Each number is 128 + 24 x the weight over its row's rms, rounded and kept within 0 to 255. Layers, rows and columns count from 0. Numbers have three digits each. The size before them is the row's rms in percent of the matrix's.

# gate: layer 5 MLP gate, 1344x256, rms 0.182, rows 159-225, columns 0-63
# up: layer 5 MLP up, 1344x256, rms 0.177, rows 159-225, columns 0-63
# down: layer 5 MLP down (transposed), 1344x256, rms 0.169, rows 159-224, columns 0-63
gate159 104:102134115148113153105138131085144111142094141088115179142128154089119142131140143110109148135151137099123150107156116081144130123133158108166126131118104130114106123150103104132110125172122165
up159 101:114147117133145120170160111138132159140123170137125079115070085153150069179147145140139123159090112129133168135151133133126114125116156153158100119162094156133155120076113119152167116119088070
down159 103:117092114118140151150153118149121088131126155085156133154116134097108130137084145134116085111088161121106116142116114111123157141123127108133129162097143121116130117147125133110130124199115120
gate160 097:101134139166134108145107117120141056127110109139128170177149128131086094145099116132166136121141112167136091149120120113085130120084116091133131103118137129099139120158130128135149169135111103
up160 102:121125149103144165088130108147114139102129136084116127155148101089146122130094170164135164091117113122137151125157152134155163119121131172117119170144154110109111178136077166072181174154177125
down160 101:129156151148100153090143149151164079126123150147157125132097101141141101166161145124110153145130086100137160100145180172123124134112129145132097120143133127123133129106121111134124134089129141
gate161 099:138125113117125125103131103167105108121117148108105106093131133124106146143156121126138121158094101152184137104120094123149123117159120155149132139127177121141076107131090136142163110124130164
up161 099:160109149141099113117142141137082110134139146118119118118120109126127143135106087124133111134138146126119161130094144152127139078116142128151177134141155152125102106135087113132157107120105144
down161 101:126131105144177079164134105131113149138137137152110173144145098144151106073159160146173118138153137145127136107141112104144125159134138145095160111093151095167093120155079127136137141110113173
gate162 099:115118114131149129082120113129101152146144116083142125141137126156148146126142100128114124116076116141154126178157111144154143121130096114154104119102136176106123112066059130148114162148134142
up162 102:125138133168098158145136122110132132131159125109102133166129126179101153116116132151097157157143111124131140190142103105126089135147116088136097174084115135126088107079098103123175147136134139
down162 107:121123115101114131158119111093114108146139106098171101151136145138117111116103105091068104158145128086103102172138156112139108147157151138109108127158100138149092084090102113106142121156079134
gate163 109:113111163065143115167133164180086108151145159143115127172144107191128111110141158095151158142124123129132111142057132142133103139088114117167102094132158080144123157132117119104141157109140115
up163 111:129174120125124142196136097156146144131145130143126093110112151122164084162154132101087124163141192091088097141134102096105111087165148150139128111119101122163159141113149131141099129118167133
down163 107:142152071117113120151193118154105130174120109129122162174117111135140158112135168106109145120120131111107092137126102101160139167099167136073122117100156120116132151153123120118133077110164107
gate164 107:124116124130124113132150117156162121173107139138131182094122129149129154137110126104144157149086111084150103155111119105142172145175163138144186129119125143116155113125118145160162153096128077
up164 098:135116099142117137115081133184128108138128162155147112158125112116119158153076104145110132163144157146140137132139140089138134136127148091191129132104131178146165104149140101140144141142132089
down164 103:129103151147083121125144140118166135161097133129122154142134093108136077144097130158165109113110116094136119128117085133130142099107157124124106168124166126158126119110119122130064167133070105
gate165 102:126140117153086126120128152110108122136116111125163147110070149132137203125145080164123151149104133158121137132164115143101125156138123102137142123150145081126091125110114089104171112112192113
up165 103:157114097150133102158129103193120151135077132135118138096116125099145128156104110157121098112119110124124118092103146123093146116087126131114132122121122148152092132150126125122121111098123139
down165 102:156118074169167125096137111125115118162123111129105111110124140128112169129124112115086115099097091151112147084132070117127149131141140163148136155158157125150095095162133122120108145142142129
gate166 100:099149099146158064142091122135149122089170117118105093118118124168108103137123129131125101098160118063151113122101140129158088145098111134123144147130099123125082107123093138115128125167157141
up166 098:128112144094099136098153167149191138128149141085100101099123158139107193178135089117159131179136122083118122127133111153113140117141143197100149172111124146142137123119120108131163089167130110
down166 107:152156154117104103172147130109114120161141131123131157140150151151120144110155090107114172122119128131114134146117071151149147128134118163076100122109123134120146151165130115201152150088096096
gate167 100:109152061145141158128113115138129107109132119138131109150122114098130126151114148127096098107099088103126118081112163143121160100147145105122160121128085132121132099095101134105152098136162166
up167 097:120141085103100117104132093142126148133130136157113109089131134176127127140128140113147122111150110118101121109121128139104118123144171170132109129131139101074112130173151097152177137113103113
down167 099:170124147132138172118142138108110155167134147127162154126136165126123084170105116059097094134157138113100130149154144132134126122140102174148134090181142169098102066103187108161122126098167089
gate168 101:150140093104130140101130124097115101154174136113160135157147080138177118130091123121121136137139105199117136152142084153127154105112115118117154095102105154146060098139099101099112120174137116
up168 100:109144118113133156114161162145107141081130095093094120106111138124083124131145113128109165126101135133151136124148133146115092145156139132134103166147145109126159202131164152141104105059132127
down168 105:135118069110180142154109124122092131139136125096143132116119129078163072093119187097126125133116166177169101147140141161143118136121126075169148122150130138073174127093150144146134108144121136
gate169 087:124133098129114154136114170139120147185113116128065188123131126155125164097076101114134114115085125111118066163119129131137150145148120154146148108119090161143158139126139122105124131120140115
up169 089:182174107123153124110095132127075099132142170113155131138115150138109132130136139164149112122156102124102115152102148108103131144136096089138156143126114133146123107110104126137117109151144132
down169 095:112165143142169133152130129111154186138133104168146149099130173140169145090145136120145157106109070158080146134108147104134110139058136140124071130135148103120122155141125116105101133135166117
gate170 090:152136063170090146122126141093160091174162151113134096140095152121115152119104077127137168119099124162155108148146103141129117150102124083138147138138112157144132104140116133103126153167169146
up170 094:143105143144081116152140142151126145163114125115149133102131099088153143066119117124108163121091130127122151164149115125104135138128093164137134123085153137127131198187111157142130120137100088
down170 098:109142135124112145146083118070143119116125100125130084081156136102101101097097133118100157122131134064077110117162130072120125158173149105114122130117133118161166149174096125141125146187075113
gate171 102:115097144098153099111121130126140165120158133117108129148067151138145129129166121126093107131102131158155155111115087114135151125117168120092137159140122101072154136113135125109160105179123107
up171 099:101128100124097135151133123102114136141103118177166158122145148129119162147123126124146140117154096154067119081122112143133144119121104166125129107142124121157142105111112133106145135116155127
down171 100:139143090110092072130101141084114138142164118127110121123111141124119111093089067132155119153138159135126098109142125116158130131151134124116135127113127137145146119088126084135158098167153162
gate172 092:136143113135107086102106121103114126123124140139166146130113055108123155179139153144114121152125091115148133161174112095141098101161126139136131171165117099105152131101097165122165082138139121
up172 093:167155142088100132134127160122133150095164116126136114145152123152111133108132151153119130130134119138154123136127098130097107123111127096120144131132160122149153095129168165089114068157140083
down172 100:147092141158131123114124073182087144087123150143118139106170125114103111116113167139078132098112147108174097098115134152104130156132144147152120157123123112097152117105174165109128083124080122
gate173 101:109148147115118110066126087141102147097136139121149095093159125104147121099137180132145087175138149068177157156141133139082115138101112120115159119104177075107125144141083121185145114133129158
up173 102:121126121133159134090098126109166102101170164114147104146144125176125135105103112128108150166187130097100137124133136139096107134123107176153103145075087116128165090160137188136088117116115141
down173 107:153133154129154125108142098129131098075124147097128147148134147138114151155094087165108160144188138133099134112122127153086140070133142113139134142132101089131120128103127102118173158136130134
gate174 101:154089141107109110139124156140135160124120109157173101124078107150077130127130159132113167142151109112150119117127098126133117155078103136104144119153119117113056116128108126126105092149115153
up174 094:083124110089088152149158098135107135113152138162132112116108098121114099119162122091091134105137123100134107148123131173142155145127091110134131148109123102089100155127123112149103100156158171
down174 102:074102126141123117155121127146137115115104154119092126101145147118142130129175117072102154131141128074115105132127151126134103076161147132182148155142148071120167134068145102154110144180188117
gate175 100:134120112170116075114124092146195122111094153118122136109122152139149114108088116147135087144095117188156186113152158098123170101089113139101098125118131139153119109146069108121109156124156142
up175 101:109127150126119179113131124117135133140153094104113134130110141074149163115108093111146163133156117120119160107123114112095102112195153114130159122116109110084087142075139130146180136093163134
down175 090:123128134137114143148138172119131165120152115175173164119156140102137160121121148097156122103130126132105104128129127163145127134144117114108120083115125108147133115102090118118152155187137142
gate176 096:117127122122117123076137098112136092113114125132130081087107116143129097161170138125126124123136121118140128108083128104119105147090136150155105128117109146155174168122110108130107126137157108
up176 093:098135140152121086077111094095133115119143120116121170122104104126124090155114118174153132106140130168140112156123101172129116139098130109116150180142097079151172141102124139097087139148132119
down176 105:109130135137105128156151145147103134211158122128132143102148134104146159115100073143119153118147117095126112193121102165138115165141113126116142147137168116148152094126102133082135098125167102
gate177 099:090169112147121152142127147094131140103137161121139095119152146124141128122150128140128153104122155120061119088170148168108151099120158104137133117129160149134110156115119128180117107131116111
up177 096:141083135119177166087119149133127123134153159171105129127110094109095150127099127125106088178102129100152109135155106108148150118144130130150094123118096113121145150106139154092129185116130157
down177 108:167161098095162129111127155128089176131153108140114170128101112151117184085079126143109083126105139099101145133116111136109131098114115137159126163091166141109115109155145127159149162146148135
gate178 094:120108081097102125146135111067145145120113117124151103143155120125106145092130128160184151133107114068140094137153080160151123135138119090151098142121143113096102135114117094141089116127155111
up178 098:117099137130100149108128133180143152093125151162074193116148114157135153115131121145118111119154157175139106154197146093146092115141195091126115089103124136102162121123153145141159160165078157
down178 097:156112109086138129102138118153145118160097084141093138149083141105171106136153086152123075139165131144147155070157095103089171151138156122122096156108182129096104145110118122145123118152131172
gate179 094:089138140174156100157127097142171124165156169121082161122139143145111164130090111120094116158102138161166124165170170149112165135124072149150111145088162095131186145118136122153105172122138129
up179 098:157146120139116128133139148166122146107119118091152147096123138125114078135118121079124148090198153150161165105108099096133107144137159083154121100144128132181122144126155078122137097120128159
down179 102:118121138110099118151075117112091161164140131182132154112096129169108103134118128145175136148135174122150118146113139124138142122162106144122116111100122097145114119164151102139122133106150152
gate180 121:130128104175121111119074148148136119174073142148085149184134140146146110155150136089147128160154108128130152136131097166152132159153131143112159142122102100148150137157173137100139102135116130
up180 111:131145146105081160144122121098108103175112165104157131120103161089155094105126120121113173129126159128195116142128141127123116119111141090153141115128143137078129105102103139156117126144144114
down180 116:086146091155087122150094150153130132158083125134109153125117119115128155174171117148142155134110145110159140166092083142163130147175120137152122168114126122145120133141161080109122135112105111
gate181 105:081151109114138141120127118135148129160138111137135118115089135096146141151159104113126107122103117162107103132147124107104107127103101110167081175176099199120130092125106093066122164127160107
up181 114:122107149159123143105092076168096139116105136159164126107139129115115089115126144158097155142161144117140153121116161110171174113104093125111141157150159068134130147116136103147116130136082136
down181 105:153163138154177156137124109114121144118138114142120126133158141134099120121139125138137182143061120140131136138108087122135140166123111146135128143125157143160174158121103125101127109111099126
gate182 096:144121137131121116115124108133131084130157149089117062148155112107142143149099135139146073136114120150166166139129088119103130085144114123146105111108104155104127058139100130126115147118119171
up182 104:125092148121137113165159158139151117116128130145151109141147097145112166187121107140149141127154174122148174133174100096100139169096159110089083159148101112140138122116154072157120138152121148
down182 093:171125101130146155125077128125174148105133141132146170136110148138153171121112153139145096098172111102098140160118168111141108115098122138089115155184144158099154128140105160151110171109109122
gate183 102:121128170120118100082122144161099114066106114120095068104113142138153116154144119151140144133128099156118157127097145108131154138090124127083125107117119147105160112130128120115150143142120090
up183 108:101115147111140115132124085105147136120117186139171177097113119110123140142128107121125161076163121123168138123139098138143104123178144167122108144172135084131085167097112120082136090095119134
down183 110:142133138123119109139158105130082110095091144105123090161126116127152153138137184111102119136171145165141098145121116177120125126123132179118169113099119071116124085116127153118083099131108142
gate184 094:130162140151087151128139135133143104149164109080168145155094115138122158146120168132186127130126090141121126112119151136186134129098119157117123132117161134120153108051141098123151168141120129
up184 094:128103134102104129115159147106146099111096167127189134129075086069129073138160125128132121125155133162142136164149118144171087127133116083124136129070183164100156141105161140110133123125140146
down184 099:152096141114156125108160179142114088154133124163121110102121155145095102088098193135162113145130117108092076118133104115143125143134108163130120133130113142153135115076115113117091157125140134
gate185 095:158109152147179148168126132106138176126108135150092129135148146140123126145087140131127114154158132071106108125150140180136120134145142137097153138131130185104102119123140179128125085130142134
up185 097:162098090121102107106131118172138103114140112143181163124102161156193127105152146129145156122098115159157119151115105165124155136146132138145109148125160110138130135164119139119128170131138136
down185 103:120142111144179124107144133153082126111072101124111142095120158156155133134125175084172181123151113118141163141132081129128099128155116127151120124131135083155141154114080127159131141110127131
gate186 106:144156161157153097103122090096142136088117132171086105057127122117125117159100119126121128140119134102130124113163111142155135133147153124107128131106148119116148127114175128097162077139090091
up186 101:125146120085101161131119115138120128127156139110125141124146103095133118080146141144120104119125120156136110131155162138107119138134136136155132144163066137126188122126158107131151134183118077
down186 098:121112177129105124147112113116178131129115123140093138115142124154113133133108112133151097106094109138120133138105146139150136111134110134153147126131106147133137113118072124124105109105144150
gate187 100:141073151098108136105138150126112113114145132115125164143161074092084119101081166168123133126135132131107104164098152118157122143081101133102174127123128135128166149145075103162114089104139153
up187 096:152162138127188107128151129118152099123207124084095103116122111124179135133124127118098082126134155156149146111150082066122114084124138146110100153107111102090106130154160141122140136140122141
down187 099:158112146109127107111140114138068097146111129115124134137085079153107135144170115137107130071120115194118149105142129151164131134159121116144099119115144131121136162121130160193125160125097119
gate188 100:115120119116165091137101125114126143126125091136169090088116112122083165124160130131104125137167123122107083098128109137125163172120129096171117135102100145125146148138125120160159135133161117
up188 103:107124153096139170089147145147172078128104147118107123122133136149159143098131131141102155102091137115086134098139140109135109181171151153101179118148156156126121124125092148105086113123117126
down188 106:103118089122126170112181108118114095102093102080130126148127127122124107112135114114132112124166148130104099108093145061160108152144141129058089116125133115104169166129150134171131133122118132
gate189 099:132119192141106128155136139103112110167146149097062115138123122113110129119147119140131167149106086127135098098126167108105122156139090124110105170085149152130110113140092147150091139122175131
up189 098:105139134069096111071144101102170147147178160167151163124156131118127086133140109122138124162081090160106117128127102102126121108077125099142124139116110103110161148104145116127078147177078149
down189 099:160118120147105100091166134095134137156125132146140133126125143136133126135126164141145171162145116136116111129126105124139140096116084128158129178102141120141160154174120142121119119122145143
gate190 094:146121134088150118111132130133109162115150117084100101148155189104130138150146090167172124177160072121123108109112153118169128140109130148139132119162096045136098109142110133141134101154130108
up190 091:160097116156134138111106092135110162112158091111169158111132145123121138128131131126131144137075153132139088131146113149130118172161117131139100184113145140111112117165101141125133089142159130
down190 099:109115167122142116150154091142126158144143106139114119093162140117139104128094141126176105169140104109113093107134147131141146114135147119178187109100148156128123097106146150103096108139078131
gate191 102:143161147146080102084150145120162107156154141120135118124104128181149128167093094154138180133124119163159134123115162134146178133098117123150138110136119122102157089119166161109116146099133098
up191 100:158096072140125122093082151137094124123156099140117163148106114113175108084141116123156123156114120141130129133134121108151140128180169139128078133133103133119125140098145113183096158177151156
down191 106:141137109162124165099118115129152124119114076097140159133140158118138126110094117130093149118133163105136149122099100163107144106148138100147147098159122141136106145140171144124125138149101105
gate192 094:157098154179128123155170137160160095154164130123111172129152183145170123151091187096104103173137106140149143137145141137139145125122108090156125121092091158081133115132128085175141118071084134
up192 091:104118138143123111137162128136121154153109119130133125090170118113096132131151108146206168082149126094161131164119085103139123114145114155102136124124111136119136151143104113104145136186158164
down192 095:147104128122113125123120129145109104136135099152115117162152128172128162104125174098130129164176135136126145145145102154129128102147150148141137108101111120128115152137091110154092130087119089
gate193 106:085157139095127090107137093102145114162102135172086122078119149106108113164103140115135137151150140111147103103124141124155124135134132127140130138097128098104140143109128145143109089112098141
up193 105:166097164107131115096114158122157113122107110144153140127139108138126116134116125151115132147117075136104132165127084118126127087133122137141099133159150133117112129147138184125151158136150156
down193 106:122157123126147102100147131151111140100159120133177103122127134145166116170160155162128154118142123134148132122134098130100110097107103107124126122164116129140105087110128134091116128172126121
gate194 088:121136126111135140141106106166154131118112189099147109093132117122068109131101108114148134150146130105150137124096143087142150153163125109123090103097179128128147166081105153156111137114090110
up194 090:155163124119104115116164109146137149088121146110116103095103163109158141108134115151135104150125151122153172098117106105148145162152098124105150137160099155150138188146151121114139141150072119
down194 094:109140115125116141144096153124083124099102101133073129130145110176137143132113136121125150139103128139139104163113095130158107171103133079120120123105097148112149109105127102158164131120150127
gate195 094:118133104089114073111083148110135116137119101160117093092129121174113147134150148079116156135168112130116094146159121171121090114143101102104130153089121135147122156129128123119148123147167135
up195 098:065122138136145111119129131144139135124116152105141116112154109147103114152123148059117149147098127155150116154099075112147102102110056121156142165121137147141143155129087091149092106174136149
down195 103:162179165089089092157147126134121105141125113119113128119153110111136160125146133108126087132126105127043138117174146162115151085101103153090108106105165139172103150145119146102113107113088084
gate196 098:074155058111103170108107134124151087099148090140131086163157145135165123141133137163176154133196141104114160092135142097150158138098087142120122133116120136093128101164123131110155164149130119
up196 099:139132187099149133109144151082132118115129092104102119137125137149099144099144147100132093155138107088096131113126143134094152130138073127125162132148103148091107151187128105094118160144126102
down196 097:115136139081121129164118125079067128120136187113114147105129096111077129132129139108120105086158099139122113151153114140091139135166117104124108172092118115157153084149094105174093159108133101
gate197 103:099110109139135146180125131127131128144112122100111132156127117103145140087145131154133139117126168031128124098160091086129151132119155109198156137111118108147137116161105119112164175121093145
up197 099:112133110079139068143144141102147133106134093131139116120142111132134156108165105129140076154107119107115121121127114118157126129140141098113097118100104092153079069087094155105147127128142141
down197 102:117114130100144141158100143128132125115105136110134093110121108141201120102141166131089128124133157186079142152121083100160137101110139148183109112096076125145159115078117130110139134113113153
gate198 106:110140136152147124115166161145140097129177150136135105081089141155136123118107130157152116149098131142113151103128141112090118145122124092143159134120099154089147165166080116111138111125161097
up198 100:106140141182163106160168159125131122121103129147107142142137142086122112108132126168138121125153108120135136146122099089091101139111137098150129091125138099132118144115154152128152127144134133
down198 102:133189120133128094095183102098157150103090133116111143140135148172149123147125126139158129161120115122159146129184118098147152159092123103130134126130123135136102137150119153120144113105150109
gate199 100:109152104158124119111099175146107089116095105136136137128130096087136155112127100118118137101155126152110116126095116102106130151100122116096152147107151125142094137116131131124116162135160174
up199 095:109145147152125123119072125126128115156120142140151109166143134161120122060128126098100112104078138117114164106178123095138080105135136114133140135109138103145108093121089139118162142138131122
down199 099:101112122125108124148170117149155105106101087160117139135099099180128125126183135153153087154103072128115140133156107128170062140130150181115135148143100103125164132105119125153172132110125149
gate200 090:140143110123175103155125148108120162135132100152091142109133147148161143071115075112128096169148162141098144097087207126179138102143082130141153085096132133145170137109124153110156116125087119
up200 091:146157129094165100108135088123127156140154130153126133121122152109135094173153105154105099126124120130100136152092077129104126118155136138144163176155187165160143132124109136095136127106170150
down200 095:167111103099150133192165096098136164147149148127088131121134132142134130097173110143144096146119132141168101139114130117157125136095106143154115119181155138132150119111128131078151139123106127
gate201 105:120079144147101083123110151121116087129163107171146139143165109155122096088061118103129117148135147152169119144131069138089135142102098136137096139110118144082166133133149115136137160131124147
up201 109:102094051137211132130154104133137099114133161098102161139105146122159109119139116109117126113167146144119137129096155139136115131131119123148113138091142113096116137132131144117110135154142144
down201 104:162183118112154172100155126130171162160116125185111123126087116138184128156112169130187106139110109104103137122141092157117125166126106129106093126108095109160128097145127133095141148153175131
gate202 095:174136103105148154105138123127109112131141185139163132153134148138130178118167157143126123123080078143127129100150152133189113127122117166120085131157110116120114115133112140148157103128142132
up202 100:132110145145126133136137136096146169147125075118138117109159108138109070127091125136143134089124115143128134122115120147120131161100132130195124123146151135090131117061108117135145087159122141
down202 096:097076111109155124146149089130105158094120126142163152090127123127122118128153139134081133137141152134150089147106121170137138127173119076165137154112117164138130133132064133125121149142161125
gate203 089:151137117072127125129101135146101130161108117125133093112092139157127131164150092155121141150123100096178159087134159146156140168134151158124162124173125119137133188094132146127138148129110136
up203 093:094147164150069088131120118085154147124123123109043167107154179147130105101113106123155137135106092121115095148145159117127094151126110144149104122119153123165182136130114138135103131129078150
down203 087:192110113171135139089115110123147082145120116105163119138159150119159124067148200159108162139147126137130100097179144118129094153139156101094128180156100148106152117088169142125078119131138098
gate204 102:110124142132147117078116170125128123165106133157113151130157081132144141122130091160137148157107119125108121113130134131124094089109141080126173113149113129136171137166163126154129109086120151
up204 102:146114135088137162154134150082132143141126149111203145141149104133157156100138089096137135143113149110084117133128181111123113070141126121077179185109166148151095117104107133143144144141114127
down204 098:116142120117116111098071152126129157130069126156119113125103120139112150153099109138112118170126088107099134091163106135110135137074116107120142150126101107081164117086133104126146089125122116
gate205 089:116101105106119141103138104109136109158129166130144133131158189105097132111102124090169095148140143104102109129119127156109102143124090074133141149069126119125136147162124146158121160158119135
up205 092:129133152131196120132104121118135099098126169116117116116120102134105107138155154093080144120145132143109125144111125125159115117115179138122124108114143111127144103126113151058072104132139089
down205 085:135114128106101150110126164125155126155095113127147123134116123142116148131139113115078108144125106116120092100153158115119128128155102115139130151160120161111140112095114161121122147123130127
gate206 104:138164148120122103150159150148156066151158129169100114123156104135082113152161097142149066176129173122148163134104142104081145060128149091113134137136111129090154172131124132134144145107120090
up206 104:114114152093098104165152080171173114105127139171073121130148122172102119174123130130140122196167125129140111155089114105134137071095142134170114112111147122119124136143112121133137204101110101
down206 107:134148170136135136153135118132153109160094120109138132148141104133128126127111135151085137114114113142181114117085149140124097140125170113067127131132156108078131105126115151169115119085119197
gate207 104:114092147101127135132145131124117114100107137160090114144111143099090188084180092121123123125167145144100128118105123104119103173166126116120141149130100123144141089132117165108129141105143137
up207 103:152111126108154136136117125105135103094109133131138118126163145114105118103181142134151129124154152139090148106153094156055119159133116120091160111130098139116140129105132140111144171106121127
down207 106:154130125117063101132119141154119139119116122171100124159147082196141126156132153121128106152100169182147123138161125160111154146083129092111085140131133155116122146147133114156085141101130143
gate208 084:089103106115117104124167100112104183157099123152157129100145131146154097180073111149148117131094143096114146101114131074074122099109126146143145141094106129111165097118143131109164149126079120
up208 089:170140125116127138156107130103132073179154133142152120149103081127178141115149166143157122108138126132129108130120122127134110117132158140093091048163094133167152160105161137127126146105128143
down208 093:112159119129131106157103174150104096132157108126107145125145115134130123133102117107155138123126140100141106173164107116165103155145121091109087146114090154143148104157093142199147122093091169
gate209 099:096120142113134120075116152125108093094109094117147155140135108149132148114110141116121128087128114093105149127127158156121097163157134096125126089133094137179128127124103129141150124155113079
up209 100:147135152122118118094165105127108174150181140131103123118133172118147118094142126082130178085131131123154161109096111104129101134130141163124128120127107149151078140122110056084139146126130146
down209 107:152124161105125130131127153145137128149126136134120115090174144182138114147143160132126102101128116130141141199116140141153117116126123136161131171140158134121094141121116114163136152132119127
gate210 098:128141136117131165111126150149078145121123137106128157140126115152175091153121118085131126107126171155110110125121146132117137100163109092131119123116126088160128079120122152152103150085119151
up210 098:119097136146127098147123118085103114147113160156171118112132182142142154112141105150116089151156093115105139142141096171141087109119175171146150140143172162128107172114086131090113120160140094
down210 099:134076147138142150169101127096125146135121120117148147143156090185162114099134160098079115126107095137112139145138138137142116167153111163196124138101109150164144111120124135180162142124089107
gate211 098:125173118123117082116147126154140108129098084133119109140159158139143115090139116099109166121171128165107103138165121144161118083129158115074097127140159167114117156154139122097129152106137121
up211 102:120131150152137120152118128077118125122149168132081134182126106127166113149109077149103118129105145108126150101095138106127106152120111098137169094119095102114113122101116116145149124135119141
down211 102:132123089144131154160136100145150123135032061102144103132190115132133157108144066123168153085143142133158153123121130102156081156097087106081101144125112119132092165088140124112111125102179113
gate212 103:090178128142125136151127122179087156115119168116128111127141152127187128123119152130120103152147118132092166103096139091141101085129111119102145167191121146135108180103137127125115130171121087
up212 102:127175147130158072107148114119072133149106097163116155086111127131138135173127143117153128150130113161148160100160149111082139090169146134136129093131084175137155109116141155126145105129135125
down212 101:123124098156125113150180105139132130105164144121102174083119136065123169128151133203135114121110119118111108111110117126078122151154144130139137092126144119100134104147114114158143140098147112
gate213 094:193157114181135156138126133103102128125119126146108126102150125101152097104103143141161138157140142099130117098123159124121126159152074109126132119155135141136087112175132146146112125077162131
up213 097:142134130108129139147147110115095081152115119125129108140156116126134136150151134136147143134110154108143177055130124153117144127117074123152113101153104125109128123167145162142132096108142124
down213 087:110143110137113149139099131117154138129125122126124103096148132107090160117144119118140096085144129159118107152144133135125122118155104105153097100071147110114140092107089124144069135126075162
gate214 103:119123099146148145133086130091122129119160117132123148157164107075099144153136118180179123106136063113116148124153157108134131108132130084128117107115152130138118156148154125072140079136136092
up214 099:105149131142163143093105115095123142159088118100102165075113151124181103134092138105137135156119104128129126146108094106167132118110079098131118206131109100141126159114143169114148115196197159
down214 101:084119108135131128107137097162170103183102143157116116126120127100173136180124171121146158136102127121141129116142148066152130144153144113168103167162098152106075126102145158133115130115073171
gate215 095:104108140123109119110143151111131127117138166139131113157151122090164095117151103106138120127096111130121156137127169150183162119121139091138081145105152122143130190147180137122121089119133168
up215 093:100105115098129168140112132144147123141103099150162159128119149128092176145183087075107104156121104137113117107168149107164174154113132177135132089126126158103141121134135156161144118117091118
down215 104:107146134169113152111108153106151101159158103155140155144129141115113139162150127107105089134102112165126137114172149128098148133134149191164110054127103109084145118084104108145115153128139096
gate216 096:149123107128134114124124118139114166125131111079139092159178149098111125109130116164093124134115106125107155092144118135107102130146115122100128137167122169134126117132110103136123173128136119
up216 092:131137159113135131088108152168079127113098152159129147153117109114146119139156104133107173123129144183142136138108124165141103110126158110132160161130156141133117100176128093134124138110146082
down216 096:127117115157161117115085134162149128137114115119126113139141151142115114118127115157123161107160149149146116118169141104138161164107114147061132156140164135134160107110140125150124138133145131
gate217 095:172116133089152081131122119105092077140099124137104155176119080114118106124136160123140076154172167082128091095135109128121137183105115130152136112126131114143127126138129158163119134110135143
up217 094:111119137107102130161137135107125100103113135152109105143140110142130106129155139104161127141137201118132112123117099117064139147120126145077132094108152149143144150159099169163142165122134188
down217 096:140140102100116122079118151096159151174107131127119140111152154139082112127171097136119125103150134128130142117164174118142163145124147125141113150166169159128116102152156075094108094137131130
gate218 104:121115183165102214127149138091141095139130104121144120107133089117144107082111155123089161121101106115112107119176088095093128134151136144150125107171124133146151145191124122110173135077066114
up218 103:135158064136101116141157141154153122139092116090139125117104130107112138135118105108163102095133127098135124081126130111155093099150166118116116111126122151124123131164120120114146177157163147
down218 103:072117136059138097201148149106157094141132158076107140168143146097124119116137103115128119144149110132120128135120096159179128133142099095162095089161119119177152113144105124132132150152128148
gate219 102:101104180107110111143095176133103095144148123140104052112120063092117162151132107112125127110102092150136116170148123157150123179116120167094142135145129139151136100125144167114133140102153106
up219 099:155154140169113081068133115147090144103115120143083121149144172181142123110103128130127114107107138117151114075150171140130125119122122123116121161148130147131137148133140103124101129158113152
down219 102:138138158145101113132115141122148116095163107091118117099139134183149135142134129151111181124104121111105110139118136096157125152139141112120127126119095152160135106108129143131118098148094143
gate220 093:098105131146101142138067096151125112142168136154126133120139149132150125141148114129136138111145164123141145136164156081116130091129125120104096175148127140140117130126110125128134140152098121
up220 095:132149125133162123146118135103129108136119133062097100124145157125133131096124108146123140139084097074166126109067126139153155134140138140136155141160069113138092114170150132101116124096109116
down220 097:112114097143093161096136128123104139151108126139131062158144158141127123132105072150135185143122081101125172107130187100134157146144135140098138103144135129082133167116135109094120126129093116
gate221 103:081168138122148124145095157159114109124150136151089077133147152115157085172109158090114133138108149153117140102137136166120155118140169119175128154164142131133165148166132154130165122120125092
up221 097:096103160079142113116112103100135128105113121124142143134112156121104125094126115139132101134101145151129126093150147167103144131094133098155124169160156137084129124133097106148143102118139106
down221 104:130143099147100134111114102119122144109096125126128122102105132127119147111107064110120158130090142094124186091145116123126131118133130127115108129110106096118092158157153130059070132109110103
gate222 101:142084159077133144125125129099129133140109138135150148135188160103115163136115105130164121142105153091162055127111140112097160102151089088113187146141102136116113146112126139104113152149100134
up222 099:120094107113151158114108116153126111104169127157142125139105113119092151093152148172151122190146124146148166066135103166142112112133080101133153142101148145088111164141135090130167164130127109
down222 100:086149122131140184133095140097123117122129150119129117097101148123161112122139101122146143097169185141111161131131103151124087153141142089180152108147144137111193104185124096143149127156092098
gate223 089:133107101142145105095095161117138110115152170130144127126112120123133127145130126127129123101113126138139150129123061152145111163162133128141158135124123149135126109121091057151130119120127132
up223 091:161086120118141086116134149101112124131139139126131126076122135146116125106138118095140124117122151125117094100130104148119181126146141102111144163141142131076102159083129125126114120115115120
down223 086:149127113159118117123148088090115157171132159109152137126119137115091104089167121171135100111123104112119096138134136090152131081107098142114123122106120088116158096179118129115111126117133130
gate224 100:164124148103141136115151116093125114149122135155154112125113115120142051135161099165156125142141156158127138128155121134121124093140166126134109097145111119155124141128145101125133093113101122
up224 099:119123137145126174174158098157120100148082134133117143124135109157145124083098158144135086133146165129107175114090110136156138121130176111163134114126127153141148161164157096107126153137160117
down224 098:115147147136110116140111122145139127126101088127091150121130140117105083130155088148148093131117168152116139101177084132119156158151148147126127109145102114098114151127128153156117112139140121
gate225 108:134088142097151128169117125127092144140158121121152113151165140144146127141106151149095136098148139095145088138121116060165135118144133098117120124145109137181118151141134121141160076142118131
up225 103:117088122121140150117135129152091141115165164147166126108188105151145164129120127155138145127105114119073105137130161105143108138138128172104104107112133160115115136155115110106140112180138154